From a checkpoint of a small transformer trained on Wikipedia: a variant of Adam for these matrices.
Each number is 128 + 32 x the weight over its row's rms, rounded and kept within 0 to 255. Layers, rows and columns count from 0. Numbers have three digits each. The size before them is the row's rms in percent of the matrix's.

# gate: layer 6 MLP gate, 320x128, rms 0.184, rows 7-41, columns 0-127
# up: layer 6 MLP up, 320x128, rms 0.179, rows 7-41, columns 0-127
# down: layer 6 MLP down (transposed), 320x128, rms 0.178, rows 7-41, columns 0-127
gate7 111:193150161161150158147086061119105121163182202188193143168181103065151161137074097114121181104164128136063117117112115159164101133136156155097133129114119172113134117150143096170180136142215133126149140054156178133116125055152149145130113107115148116102086172125098118129161142101114140123113122164166118082117125130170151146104131073088137131133072087122133137088101096159177139157121
up7 103:103125097140115147141120177092064128217147107144210141113079151183115113168091118103093066139101177102096125130102144088098105119124085110130155088121113203147090079153114180108153116181145199128129067118091114092109069092121130147168105110101128104152131137137175134100125178127134136144124082139175098143118168132094161085115145146165107105106109129142129083161131166094155124202178
down7 101:134147077163161094179124126104105087144112144136189087143152140157158077125160156171170093135129162100093137112141132055131124178095099143132160131087160128109189069154121147119114205107139155102097096115083062177106111127127120101156151168099135162095070132096106124148072096190099053176119125135087110147156085121122129102103118077164173143094110158139155157104129128126042106100133
gate8 104:099189116184153143181134143092113134104115166092156089138123104179129091093105104166153138162047117100194121088124040116126104138151119109093141155157135165128157131106173167105113157150102107114093210078091145096093151134109097126112092127094121089144135144153164091139159099120074062186154165117129159112103175128129148175093112090152119149110171099139119148074160168184116132073147
up8 098:132174116070140073130107203145130131119145110102118173127138128144134096139109145121121161107121132141067234163190105152138142082075108110183135138126076154115113041166191192119126141086133063130131121093106077129137099113146134112126126092109117141131166131097122170106105133123123072134121130122147108062084135156123168147169110089128148157112084188096131172147154122053110076128093
down8 100:115148147145145087123132093114175115125125086151160162122166121141125110183138142188115131090117169070129082160086079053137112146085190098085155151158147116117077081182114150108120161197095171181122106172112096170145145121091175120132116082144179085134097137141085144132041144096140108091123171098121101097169145131165129066078193163140129150128147123080085095141121151133144150128111
gate9 091:204142101143137152133121163133069117111111081200146122152133094128133132105054089159132149149149116139111078128125120162100149093154120144137199129107153103199158095125045132162206121141107227127124116149141141100099105140088123145127093090126104070116117120147133168090111128179133147177109158162192105140099147157120136113083156115093175064098084113104105098162147128149128149125187
up9 095:106114111170099165095081150130167104152124155128066091197138148098150170110112141164075096124097060116100140104169117154047161130101088182141179124121158063127066161051177131143175144126156124063140155082170157178169140153161110097078138143140148102146114128138143159085104131150168152128149187161090078130079118102130133116074131142079110156127126106121109122103113102128117178134131
down9 097:177111078164084140160084087080158130131202145112133158135165132139095105142118133159156086160171103120171135137142115073123130144172099122124115107112087106145199146153188093079070188111138155170161116086029129129121158125123146120126149123132097159075139070084152055098132112181140145120139172157109106083138111093065114085093125183167136132075112154096158118105111120133123103113117
gate10 100:109103165141040133199139096108088106079117202196141144129124131134143128162106160149048178128160153119152107116104145161095137196107154145094214125064149135137185086149147118155114120083114131094131175117128162091108092113122107093094123134113104070070116187152093117145084152140147119129156113144124102131101153094156141109129144044151117141123059154134106099111105106118076121130149
up10 098:126056177155100135148083160059145095144110136122120070134127182140156145126083185139111121095129109172209103133140156084117104140101130135140195189165150107149085125162148165123125101120116121159142114121114116145123139104118086122142100052089081102118079162149103064153098177129165087128091091180149107129097144132055127105132169117128077184165136126122119105108130057158183088117146
down10 098:127132081148073140139158163129118128111107165122139160072125126120161167176147121085102129118186189134085131136080158140117085143112046157116153099130108067125111089131153099087154134107113142121175119132117146172173129121104144132089101095139153118168164135160134151148099157088085152051071155147108139113195094128095117108132116218113047064125067125123119084130113122164189102085136
gate11 093:100152165143147169133113126113094082114117118162098155161071110153084153158127169125134166111118169112124143145068102192127110085161201164115120123113151164126154111156079099186092067135150126097136125102142082074078178092101171094104130084122166079111132124098112067146149067148100104183184120149126127104079101148158166095125166117088130090150071079111147095140174149148077176148141
up11 094:130160098077194159130096146129191153152148138166160135085129158111131140080142136082086142133111136161134164175110115144100144078116060148167151129214100046172131154080160082110099145128157144123104086142138065148205139139168203149169120123166137142127152102148121107103106173096179118150147053167103176145137107128152132107191156175094163122143119118104134112148129127149137108170141
down11 097:087109102105126108138120116108107159173126127121135137148103108145109164085142216155099141163145119166087147105156127127110118134164117198108128106173149177143138139119163125140114139113151131107170158166136087087176134150144158177101063085139010129132076160108159143130208224176139163130138088088132165116094125157113136105129204159156138141136107084171153092115106115165101111130086
gate12 093:089140111172119091125064153138118121172170122128076125132094089102061185119117117135137128141127101195145155090093086176064110152134129081137184155080140122178163120164113150229172076110091126126107150139093124110105117123097088120138165135148148121134118125149121147082096136116111042124060140175137090107101148069134125162102140136185148079184121133129152086132104145174129151112173
up12 096:111127090173091163096156108083117122089093125081092135106126147135110079076137167123142127148136130131190157127109139109120097086095117097080140100120046171191156170115129181095161113135171162114072132149123106134071153161100113137126110144137111089129089116133089107161123139144132209123123135137168159107101154172133093092100121206168169055176135059172144133149156079141164066112154
down12 101:132190141183134112168076159133105061144081164144145145111145068164148095158067129125173130081092146138131144093053162132116087104125109142084128123115169090084166141110176164125160131108099135087103144166100123144103114088088112071102101112103084181081087128106133098130110137095099108137137133062077210156143152180076122115142073102153095135064145140134151138160132143082122160107154
gate13 105:085127193097122177149122096121135108138127138094102140101112115153121131141109169088178219168077209124088155155136058137131121133158185080155159127118169133165131124127101161156125117147105134059140150065134144113117135115138138158107154103091139126133119181134112136167187043090155093178109188137056168123067122124135125120126100122175094135135179133150148099103180167160109142107160
up13 101:156124171115074177180153154081159124104156140126133180193050079154104127101184150089147157105172132130120116138153149161106121092124137136140148080085132170125097124128147119071094060137159079089097121133149124076131193106138155108131095124089157168122111166126116048111143128123112135138101170063142119104041103085126147129103099103072139124120096133080151089121190126182137098106119
down13 103:120106130104104101145133161123105143115161118139164138071134106119098051150110145117136096153095103093120140101161203120122164054132130125156228084126181141118165137141135163144090155119140120109129148171142122126129134150133084087090097089142131143093114097088080149114135147134178127054110130125094085106147125150172081118116114076125109098097147085128082166166018027134144140109128
gate14 096:117094089132122147118114100118163119130093169182171118188120097106125133103121183169193150128098085097170144151107124145108126098123162115139136133127116079162136169150130128122243132122113135134179140136136109088139128140106045150091117083179132112120109121111144135141120108114167127152148178068130116081129069079247076137123195062178154108135139128124135137080092150139113146121155
up14 099:156135103107180181080169138101159083119102111149128121169132061161097155135144233154188115094127105116157157085068122077136145079155125142172130112157101119154122146136115111120125143148147143100095185158070117140127129112192075201135102178152098101108118130145165128178153133083114172111101115099152152085135136065165117153123166109149167105138066142126100179126162070152109160158120
down14 096:134161144168130103168137125216120068109115157102114056095158120102160162099130093109115110164062108085117180109148128170143109091151086173124181165154090089102107146106152126091152114107068144152116163135135157185131122110074074113113094120120130148114128108155203146152138095171108186144103187133100128095118099049125150111084178101158165075101136102179128147093117145151128138159091
gate15 108:179082118146109107180113139130184132097118208081158090103160158100167166155078111112166114160100120114133135139119097113113138155217202153079123123138099125147139145069078186114160073149115102113152130154171108133140153158137138117090109151121103164131153062164165109108142128110125129177089167140131151129174058175120107138147125062089077160079149116173130069141132078135165113132123
up15 108:095119122109125121139119110159090146103126156201144085056154130127127129115148117143174137157105085147126142132176107084154203135144154116079125108130077170191109225128138154122116132145169139119093130128115154100086133147164134133081197155123128096120186106105153163157193126131143132140057132101147180185145170146201142128088099082204143129152150193163153138153134109109132119084123
down15 106:159104130129091187116045131147120199149106104116078101116081124139173075147128138145080067069113178104139161172175138139042101131116159116113127173072169161126124126077134140130146172118156125183127125116131140181169047146127105103101172114114147174126144165099149136141141135164129159115072169146094191079111122123101111061118121147138109115083120147098177125130142142111153138173089
gate16 099:186124091109141096078102117103165140103063120170080118150150118059116203128073129137160105077121096111143142124160117131090088094163101158093085119151094128199138184109128121139139089156138089118220152124127131123131124067147072122188078145178130151142079106141118105142105079123171108143054124083139146146120143151170138079095156118143092143144148132190135147146137114079187122125135
up16 101:148155133131109146120164182136166131163152177151100180137063150140180126086102136106157133096074114210146084123147109122108109119100140099188167130078154151152150108167191093093129130113184148151138178138136088157092155139133142103126143157159135090172133137088193129127131122116165115121092163140166100062080163185118152195077121135105127180152147150069169125114117104134121106039126
down16 103:075112127144133161081148105099074124139129121136136152107194178106165125147152095115111111125117090195159157140140141182160070084148126146111077099097122150100158122153152125110084152074107116088103137096131193124108146129111083139189098145104134201118118042115176146077164122116234125133132116147134085141140131125132131123116126049118128128115125177089138115135114209057123157129108
gate17 107:123127122149181194215083136096141111138056141124087085127128138137134133133081120125128116191109067104135108100132100130110133154133137124158121168141097132164179143161086101158139116211174142112112166106127183140130077116145123165098126115148102137096127171121201115083139119108156113128041072148149093108138156199160115130062156097103113134069137082202142152128132128120107160175119
up17 111:132067130154102154142101048138159127171148165055148172156080104089118136063126062105109130136112136003134138152183130115182087139073119216117117108127085141123110103124136181109110110116136127131134084094110122060152094159172107139142143152154098131077109110097145135133167118164135157155101154117165114099126132105099155089105106121131102115159147093152124132084151108072171152162110
down17 106:117143051184159142200150119148101091134142142166098144060111134101119125131089140116108117161062115078082180170147095077169156215103124104110104180136121081098124179149148127127098147166139139041113108140152136144113134113130136102128154112186137174201108110188090100130127125132125161154132125182117107112097142056123155101160201149137116150126130151144159104127133114135180178107132
gate18 091:118125131114107122103154122124116193103113099153133141209201148156077108163156122177150136134069118203137141127109090139159130125098162181053129107156130106141116099139127154108172083183144129083140141126041085129105129166166131141058114130144144148158101089188117079104170124121156128120169060107131190158122153167135097119145156122103127114110154051146132145144113204145122163123100
up18 098:209099135123088144130109091166077122096118095108173081136121199089109133128202118080165134142101072110129099143150143150126141113080149199129147095127098110109079111101128157123098138077122106113131118144128129133171099113105081157134185169174154139120102131128207129143181081105122177147140107230173145176096103129139138195142118104084139139133124084155110127182144089129168145160107
down18 102:071113121110139062087110102154166124137102139104125084082091133161130054140114159121182133145101125130141089160118116145099122122072096085139158157126084153146159115150181089141138161127116126114110146255108123138129147134118103142103170141086101148046136131090119155124143122157105112107103109171143130148068126134129097129177129027108123169083147159145056122141119159156129180127116
gate19 102:135127132101109185109130033130156139122134163138167149064109111146129122150090126129090146120169186123119212140167102126098164038181164133137173148098141180080106098155081180142077102141092139124167105107122147018136144126118134111100087129128138131086121160146135069154159116148130068112108153103121105169067111128106117162128091134149048134098133120115149151111138168144125106121110
up19 103:147148115114155087122067111124127180092147130054130127090109114140161148097134144208143148118186104122073128128176119114134166148194069125139161143118107135130151129081102127138136141143123145145111127151118073130171135126078090136158097100124195154116075127117106094165046085129072101152096139151139142169057186128084089126028120121160110140071139122170064139098143117111142145109116
down19 103:125097117130125124114102159175132107137133144110140100148094151129144111152140183156158107165114182135123188138141140123161070094086167096118118106170137143103154147138142121069166133091169132168151189081146132179098155177174192167119138076141145153158085163111145153095068150116093084096212088124128172090178140115119146119125181056114107105153138201148208149116139104156142108078135
gate20 106:137106106146124171100114135131128085151130167120118130089099098117153130131101176072092159156113116147096095129151038181134134136182210180113100074147068211129131192129102191090123090136162097129098129126135106131132193156110081142117163063142165142120165120161155102151125094071099174154113173129149138116132141110156090157150175101146174094166096106143150107128110136132119207106120
up20 104:134162114114130120113118134154098128167150136100161155108146139058116084132207085104088076145119199118130122131139149125094152125107170134096107171084096108132148112091125156087148095122087124135108110240105205100112122127105149145134151104136078111124105105145130066155143191134166140172108112163091124092126093168110063065155167138073141126157071098163157145152184130065120120150101
down20 105:149117130092104172162124139100133142107160147156170070122144102075120116111194134094171114042139117130102119148156129139089105155136115137124088103163149165120054168169147145142134135166118108088163121144133120096134184134105121157127118180123066061206143112152166115140131140110181191172167102126184207086159151140125150159161176114148095115092166120138108109095105085110142179071172
gate21 105:121143108152122166132163083117147202172102073103163137115154094164106110106099096093090123166150136115052077136094088142131147128149172118041116156034148216157141117107092123128113095078172104104170114081137161069128109080124129146128140134115165151123146116148152081162101126163087166165140183116160168159131170156181133147120092094129120126123125118170140077135096146156144134119181
up21 100:113149137156140069111144174131128102101171129155170115116146166130131144123134097063153142110144165066116153172114107123168205123081138143109115098143170174063139130117126097101191097117119135124098130141124162146172121099147208105093133108120140073112153244153103151080108139120121159130131155126090167180109181044126096133121102167066133138153123077132184123097123154141095112103100
down21 102:124101118127158148139132117110106055126136140094177178084157065157148093131106164138083090162200105122069106101116138124125100078132107160124101140178154148094171143081107122105138104093081112132125103166156167135092136094148058088142136172126255100190118116098085142106108107111094121080106132152154121147089160132153101138101112144142158130120118061141126130149151067147128138118205
gate22 098:154162133148126118133099068103062125134114127130135095084062148166090129099137157147168094107120188123125154148077104150126093129111113125108105143110144094115091164158100115060154116160138112171163139081106110041137107163127084131170123146096156183108151123146169056146100110132168097133094188089176126115073180136090160142097143100199035147152125144144156128125162097107155172146099
up22 097:163173135086134126139208137081121099147127145059148129107160140180120102103154093106138099117136101141120175137072080143139108116116118163197122191192109029154143080110077176126137148161066115094160121128108113074108088117103107167146164159116142152124158150181164121086114103155119079122135115158147123117124130192087141172104099150141117168091169126165181107077134115088102139127090
down22 098:096087095185167104140186145148097082161151166149099092154158114113127124099166124119090164130125138113123119109145132093136098121114174152106123172125115190113141135139178169125143104128070122152118158132204124135166117131154192082190090149153119164172094175119106166204069154116091155104146131091108152124225145159115127132137145068110149065140182135105093105141086140094098065097138
gate23 099:108111186139144121179103138092115104148145107139148108113118145150140152100088110125133116147118150119123185111106049170125120108102156149149107176107166162072118149148133045138129075100113116102178133075107183136132112107120146106162103128157121139109103108094170120071089132132167136111040183072181084137104072171129129158093140088201104137128100143163205126118131181099206122106147
up23 102:163058084138110122151102138174133105162133132113132048117137125102134143124101097132127104196107076126076143137115125088115115131075135200209125125118080139154144110114093099157131070168133188112118157119171117141095056116170106127156103177182083142112123085139151137150130112187209141106078120135108134147116107121142151200114165130105123123126101156175121132115142077090194114179168
down23 102:078114130108125151098132137175166099127117117155098133192109133148154121132072106113113090119127132134105120143134156098153167176093114104182124150134111088102130126133123155143107107138105125143170091185120173142113112181176158135198113217155099116046126119133114128161119146099112153135172110093145118162074153158106130163145102079183128198142190174154149118046117029123120151069152
gate24 107:114119109158153154121105092131141158143138102122126098059076127125188157074163100133139055099119099134107169162146112092123138043131129168073164182127101124115118111116048155082137143112135177139162128164089092121106091169138064150173110115118154166103186114139143109156099098136183132160093130091213103107149146116196096123080165117100090100136108114123164166125086154119105180110151
up24 104:112128059148147092088152170128134228089129148160114075119190108144109105110129133160091109084156153111119122168127105163114160150131125138171087108116142105060154120141093139156140122058119095142141128114145112117162197166038124080155122107140135122137081125134149090113085056142143158148086080159090115138081108092067191157147147102128128067127161096137153146090072129129155090126134
down24 101:094157061074129127178121099087120125150141121131152116131091118147158143168152101102198108116147170141107056137153103222146091072111121160125135197148121118125123089251144119162111128094177102161118178122105107177123082142110141150177182153144097040147139117096137113142137137142125134163118165126144156166118127128127164138099148092096160095066106112142111141121135103128094172092111
gate25 102:123114070080114147175052067103186118128133187145115140170098145124137144128120122174095103123114140123180134128146068213125145118087104174114129150119132151148127116139101106197110068141165161096116148106061107109128150134129173120137154140140108140108122115144147146046164141137140115087156137081055116116133145179112125120108146098133168206039095175152170095165120083113145148109133
up25 098:115126170087064045143167086122114072079088127120136143174139074132155135086085113184115136125128177074101083113145123150140141132148128185114125189137100178122070140082068181134116140133137109091136102134130166154127084159106181097109115119123089168154109114120092128145128148165156137172133086167137145068134125202142091094140067086163131153152118141123135158115101215098119091141140
down25 099:163148130154176130144172194143110136069149142136142137157160107126139087133134172096106070082104071115167115163086129098113184160125135150118124124121165132189167113118133133130102148137077192145087100076135136117082136062083132132092123100124178098057160123161186046149116122134126165147124131142152155159043090130091160124129167076085140138155115113134124152144130181134178197128105
gate26 097:157120129164130053113161080180123193163101116137120134062206094143117146144139131110195136196128175145057147119051060121135105098074122158150097112088131121095130131150101080063158105135130144065179093097084133139158103129130057145110133104163142157121137177079150138089143113091126105140104164139105146100132141140168131137147119097142134158142151089098128104150073153123083165135138
up26 101:136108169127079137134138168079089102152201095179165126101071113119152161116151146135149181058106143126162041064156179156120129187107145087135148115125123062156133114125115157166089129081106089153094151142101114084131172161142137146182165123074188087113095111099194126145149161168113103092070144102130109117106129092111159099127112115181102143139128123156113176164114138129159121083089
down26 100:094077109133112143154164109143104165167133063123162083186159152099139087127109124173139130148162185097125120102117126100095113170139138072080150099056133172159160115125152094129164101120109131156093159142140071196171099175107146106105129177135091084132162097063140159162097119120133147150074114111137162077133209100066076093080124175091158114124106131126107131124155200095142127119140
gate27 103:123112133119147108143092114082100121147116110110159091088178094171068085127112149088096138153133176087125075129095115170133136162109125118041115171176171151166180107124096078140144157138131126094187155109082152071206084130114169173138150117086125152113063079159165098145127156140122110208156142148143156131134134171167113125130152096156099108125110067141110068134170096130173109081116
up27 099:083121137090078147087189138156071093158157162142114143115156192155122147135144098109083170154105153123150111064127138176106126169080170137111078142179152127088152182087088105086117098174140067101129149116186110117147136140136163147109176100145137150093160121156127106116153131137076133126137175127118238075163132147112121140156145082120188123172172074125131157171071122113105145155142
down27 100:156108142171080138075117108097116102097118183113112154088150069057133137083103109059110082094166109161107132164187134068092137165136096084139149150154091084150098157116163110145093127135114125134114112122111159116178136123116126065136125107094085126177054193170110093088139159151132179063085089135127142069095108085118195122142139102164159131108119065105141114136137094129121164126096
gate28 106:086152118145132167160140093066118119127075130077129152126149127159107159121066157096043155104141124176089126144081100110068103076128170113095168109099149054109096134061164143062179136152143102102127141056153076168130143118110154130072110090132146134083109088106070138167129143099095121133104142123154121148117123112131109107058119142084121069144080103121121102085115124177096154151164
up28 112:084113117111135121140094136199155141106156190156147081155085109153125104120156153118048115145128095102184126107159159139125146139169104126051130105122105108080159194096164155130093138129156191168103123186130176084145188111085073118148073138110060102133104166195172103096103088066148127124124164116080081103133159076110107141160141109067104142131121115154131110101101164124127134119133
down28 107:100158117122073168075133199151098139121083145142136128174115176087080172076145126176126108114180150139136084100130139125121108147061121109162092161126090088122088177118089134102177139100215150088127157065128127110155139115102120070096158142141088102179134129132141182161169097167145105167128116132115116111090170077124154100126118045148166087129128171109098085144115154103150180133089
gate29 106:102141070147142134123135139160087148090100165144136086146198113090148110106124063117092147198083114144189146146151119175153125124162079179148104113108169158142148150139147131080153152170158111154133140133157154131125164133191075082100051131119140097117119138136122105091168151149210128122113135103163083077140132138120141135102165100137096124134161100160190155180068151107199112185179
up29 105:080149114073109117106124110185143149100173150121129193176135111112129098158128139125120147156131156093110155091039118136158080140157155064115137071121100132084162151121140096146124117157114108145210160155131123183103123099123128097079105155205121091116107207134160133142132093175139096155131153149126089145152136129112142142149106102149086162091102056129072124149137169063196131142192
down29 100:087136148112081098179107145153153163093179120099106162121097109127130131172121140054083147094124176178141095099180118181160106097123100129089134102076137110164203128151090178187114169091174138198133128127212148096135110187111079100137134190120119124177160105133108125149099141182089118127097133118096106064105103142068134132156153102113079097143189161120134159122128147120140129137133
gate30 113:095100127133132102198122066123128154119120143115109136123104135105057134128136081113142104154140133176102170095160097147166138100180173138117132076134159130123191122117067107117181056233113112181123103103069097141184156090097101129087160119085107108123090126194159137131078103123119093120124124125128126121122217188094112148146166099150125121141170092128150116161084152125130177089132
up30 110:094136141066155087173149135190112104129165170084088131122142183166167144129114114123126120157127099137127207166118146093128173183207126109132135103142084178140152160023188103075143114167091089125132089140151140075140176134120174097128097131121061089165092136127130128093112096105142133119138132096107164162131143134114134150131238108115139116099116158102146116097133155093143132104165
down30 106:090187117124125154152175160109064149142137056077152095093129133170159081114142120162113149133025071156138169123110150086161139107053059153149130099141127129139153097084105150123118141151143104079098122101157157092187091127156154120104103108121124145187098090131147201141067132145127095082138156150126152107140098115126158070094138128116105109150137166148095162138140144140197143155070
gate31 106:125121070159104165118083117101113174112094169103092087178164127134145156112159091160164122160121107157171173120134148106091126102102121177073152120102120138170148146088147137107103108119153173106146194117180139150124122209142104115129047139110166081100063152176133092210144215133143155120113111152115146154095116060124106091175140068123135114128092115133117097174137089119164158118154
up31 101:143134167111112103149143131131163123137123131165108065147128117088092100092100134113158127111130184162148091154167123090176155156162108175094157087085098152108116142079102139089143134115101169123142116169123032083144134073113122107123165143134081182160157159086128130112127129175142107134137118095168078097134165156181066145084117058089123181106089172077084113128091112089182067074126
down31 099:091083141096127210088131105112137102141143090096161168154118154135119140163117175146141118185163122129119176128127166105080142155130138218167178105138123160120221093113132132103137121100091085141181130114078140085070135150143129204130116148173126128112130176124085105096135120168140113119091112127151166146141071148132153155102103094075188084101072149165172138076119151147110060120127
gate32 110:046158124185155142106134087078109121131122133105167128175105059146085096092086170113157078094160114161169125118200118177073141071142156088159120138140159126083214107114090122118180124101209157088140116125119101093080122134116116160115178089122106096095081146133108111092103126113130088126117119152116100157123166130111134203114152096171134116109158150136120116061139120152118142127184
up32 098:100129125154057082087135161214131155085145119125100149099108130172139148081127114132083174123121143115149111114136131124167124105139185149146114155073138160123101164129094133096154084136181165105164129105104111147099108177076149116162089160107131169131120121131064134146128152158150070053114120078135165087079137149056142154089116169084142054119113155087093155101131109114045177118093
down32 098:134163128079078096127134112105067107106136093097133143122132117146119114137142143126143131149163202215057154122142125127068108124117117126127069079123122067127117189091085034106134162090067126142150149148092141138134124160138125112136081087129090107145051162133071103126103128146169168156128138173123123069191145089141085148161101108132146112116125098167101119176140144159113099092190
gate33 103:101141139109103092148147063145114147126167107126101178061175159127154130138141114119130148154180091115151117091196103122184121124157153154127079102061119155111155141097107158155141121177134086102173084143155152124186116125112128173096162044163184168070168152163142156126114116158102136132147114103076127181145117107149146144145160146130093101095131116193083105130044124177088167179153
up33 100:080142147182119177123109077107076116119119105170111108140136121150070073167167169165114148118127132076160114051094172131130111124154145131139163156092082109177092095112093150181147131099145140085132145053100198173150153139136109143144131152117088188129098112183088152210160131153191171140120098117124094093151132137158150105124150113140134082099086166140116066154165160107090159132148
down33 098:125097146119140137135157129152140094127128166129154148132144133119106123158102159163119065153109095159130178175148115098102047134145199118081134158122101166107151138125138082117134036094059116113115067176107105125138109126131113143155163131107115098072132087121133143155110083116083203153159161179144145113110060166167051177149165152180107157061125171148114099117118175148161106094141
gate34 098:140078184184114129156146101111196061101098089129128167112086112165111135113113096056122184129153120086119136060157111091201098138124156131087127159086152193164140171145106147127131105149134141140192128096118179134102158095135093129162141136114156132083187085100178084117134064081095112144096168074146118100080119124110151120107124123116115179092140154134200177148137144119144129095142
up34 101:168135102112125103200153142165096119040209102108166140177114139114118169115114073105128143127163155089081134110138105072165137128108181078145138114131154189167105094134146124125133100158173089155167082059109181170140102086095097153145150097118194089120142120132098074114159097087193115097127120152121125117124170075140192127147138136157136095102133131086131079135133127135108108079176
down34 100:156094097188101198088131131180086143123202175122110143082113130146094115109167175114063090186143111116198166124117129093134127137160188154108145114126160159158128123133108164136109158122136144147117128120189139168127158119157148109085120083128052139178088134161210157168077131137136135104158126138127143121136179140090082114174105108098103124106150151198124088185103114094166082134150
gate35 102:113127090104145135131159116168130112147138090097154168119155013115132087135153074164155137118125097129167105095139124133104088077144119142106171153090150151189180128052124103159154123115083109120174105076156177083136096137098118181120130105090143138081109151159145166125173112136167108123131080114184162116094091137144169123130125094157090208144127065112097136186145165093148102181168
up35 104:065070115151114170082138149135123176120139185088103170180103155116074102130160098167128113124122104177126163114139142099095112043134128113137103100136174086140112122092093185151140074135086133109103157197157086117114187135118158194102125098150119137166092200116136128142149167112162094125096072169158117109109073106082114114128096105150121078134165140101092178134120109198132094098105
down35 104:105147149145136075160126158147133118058119133135093147123147139117141154085137130112103116063187163146097148116147117099183132155157147141138103111143129105182116110115131143105146184141116172199116126097153136126178078070070172146122088146141200123130181116095166146198132054078155163105140126138142078111108172203100137115123155138159109127164114134138139208141127175159079065135173
gate36 108:109108130156120116142152149136103160160108106130155084140143099114170174085123145148129121116152131103103139147114111123138178064144133128116125135138150126140099095155014092144163117218172135085156143130127152128092125131174139114110104117134185147086179132096156147107068108181166066125069139132199127154145127137158203132159073065090117132117072107134130146101057115169124178181153
up36 107:153170142096112118133140074116133142140123118090141173138149072108121135107110060153053148211122151159105121101154119085180098143110149115156129158151136141184141101129118084161184143189145126120114125165178105143097093156134077147054141159140063159098150131180154121129142169115130159146044166158139185082153197117202116113123080181160138135137133168152144143108113131150149116141167
down36 103:126157127130147134125127171071181147063074045112175195103142140110076161105114119115122102083108142133139140107123107142122095135117139124130135161127174146152084143076081191131176124125093180181120156156111124109090139119168080099112143108126186103209162153149119084141150152158087098074106145143116105046101121128164074107148062181123141199088132119114119132101102110103132144138156
gate37 083:133114099105101145169081075125091138142124141138122093084133075061171157157130083123148091144113159188178148068092115138157125150140176166107112118064134142146114147120128133142109116153110118123133146112145139157125136139095039068108082127204142161077129097111123164170133115105112096130097103108206140124098104161128132121049159106147130140130073135178184093148073092155089183073146
up37 096:129124076131144108103123111068114162140091144175168159122148133114166144063106117150106166174179108072090138171133112137112127056122134089095142164144113171133241093180117112095186166131150077069174102120127144104115203157204131149155141116108116114073124137168111060097137072167122142145141137150103139135136154080137118146150140124119118161110120115128100157109143158163162163166173
down37 104:101050068079132108136131119148102150102171135145128093098161105177135134088157120120175173133137121130145166115118082132121161092099156077137110100142087151097120098106098101146175203175093049128180107144123121161105110171151095153094132105124177109054131168146126141140134162142137133204155131136158089121120115138212109132108154022136128114150131105192111113136115124118112177146173
gate38 096:064084123152175138170073150133096098132178135077112163153090129159082112157108183072159157114118141083167072088112149129128164132030106149104098120125063123097114126103105121115177105157105094128122144088112144092124151173197122134147145087121127171138127154108091122134092155127131117172121093158104115146151149122121138144099214097216110105166107136098190153160099129079138157133171
up38 097:108126179128202159099102167133144116153120074078069135163142127080102182171148117080156073158162171124122160142152132104180156119116048168078124070140118141101116162130166139119157121123180071089106115146159174107134131110125112073139088113116104142098134140119135138099137087134101089143140081078103118188143105138164195099153126162124096164142168211162141167082163125114118173139094
down38 097:110103138140129183099216149125132136218144073160099097151130137127203089140110118154126158131121086164130105130143080178119128115098150062133097119070141129115155124129121152158090140136139159098064165103127108126154167139131192128041070184150164113083097123131096092124140115164104088126140166169139148101124131159175145074174150148100173157126172167107135112076136168158125105175153
gate39 113:179163125134092138153138068109168092137148166116112159093133124116139136126127102145134124153121096106104127142110072114146079083143121169111186118121186127109152095138073145119159083108132129066136146063138177123179158139079118135061152071170142094117062104221150135116145155167157093155118151137214110117140166133133140099110165050123106122068151132159147089105163170120072137112158
up39 098:163171139119144146119193078176145133051144079179148122120171090133123084166140125160095132126141144097064150148115139147127130115143106090141145119172175170065119113135132121174149109135137122110168076135169154165162133123170097124118150146111138066107170043118135108102200135138117124169156145046204163131112151111131189086094137079135119115123174167152063130129130143114107176156164
down39 099:115145135145131177154143134109145139182096146094142140138111139108120118158120066172091178173160157082121070078126150105164161102131093158129162203101097091093167149135096089147118110158144112068092150192074130108158116176138141094098105102117133138177069174131133210128149156165099096119107173144147104145113080144108032166083125096177124151143163101129097116153089156095127099162113
gate40 099:131115136132098123140076042088134137142114148120187107110151138101129150134142091093106123188066121115111101125067104142064151114083162125128112099100102135161181120133072097106146186112131135097134122140121157110083184171120097085072107134103180206115072096106143146134132155143139150144102162103141138170144139139186072089037099137084122159084164081153130170171073145109140129129131
up40 100:165121132167078144096156171153134069166149116193128098089153178140068127135123106140053116163103099050086095125173113137120163163173150100132105096121151101117135073114176168193165142129145177083131155141116140076175112128115126102163180166149143166149154119124149146075121131173075130106158155071131110135156157141105191173141103125117128132133119135183155078094097140126199136117087
down40 100:151140124126098106115115156190096147120081129115125161147193126108112127140152115119154154123145178116160093164097166119067121181125105129162105124079186102140079152216186125155129113131110170096151079149181091075097081141160188125114115145172105126187164132114147114141167180122113147124122059116102170097104083090079121171124188175160140105140107126109153060100134125163166165087106
gate41 105:143161131149114075103162123161140194129075099114100101162211067142147167121084122148117086156126143150116136143160100086175174112170122155075153117085143146119158131123156138127173107158158116089169161134145180161176158151168107119142104140144175110130117107177107132170112112163184144092129134102115122110166147110164172124179203113108125176124091099130126125153065198140194200160156
up41 105:068113119229101107093134155139124118180088101136170082141135093105076106133167097095126152142170143159115091092115104152155194100086129094080115141121115158154075170097125170047143092147157145102147116121120143114082107137113117116119106151133119142101081156125126109182114106085137068105142147123147101165097122125126077054157085128174198133179182140135143103063138107060107127127130
down41 100:151150147159142158168162179138161202160080084193107151138123100153181116155110140149043071168125155164135166144113097136125106139167150120127121147146176124148128093127099132152101128173120140160118173171091098165104139076143177123157074102142155095143145217159130143131066146166149099061112088103129064127086151113111125089155141134127153128103117145149050117176125163156111143176103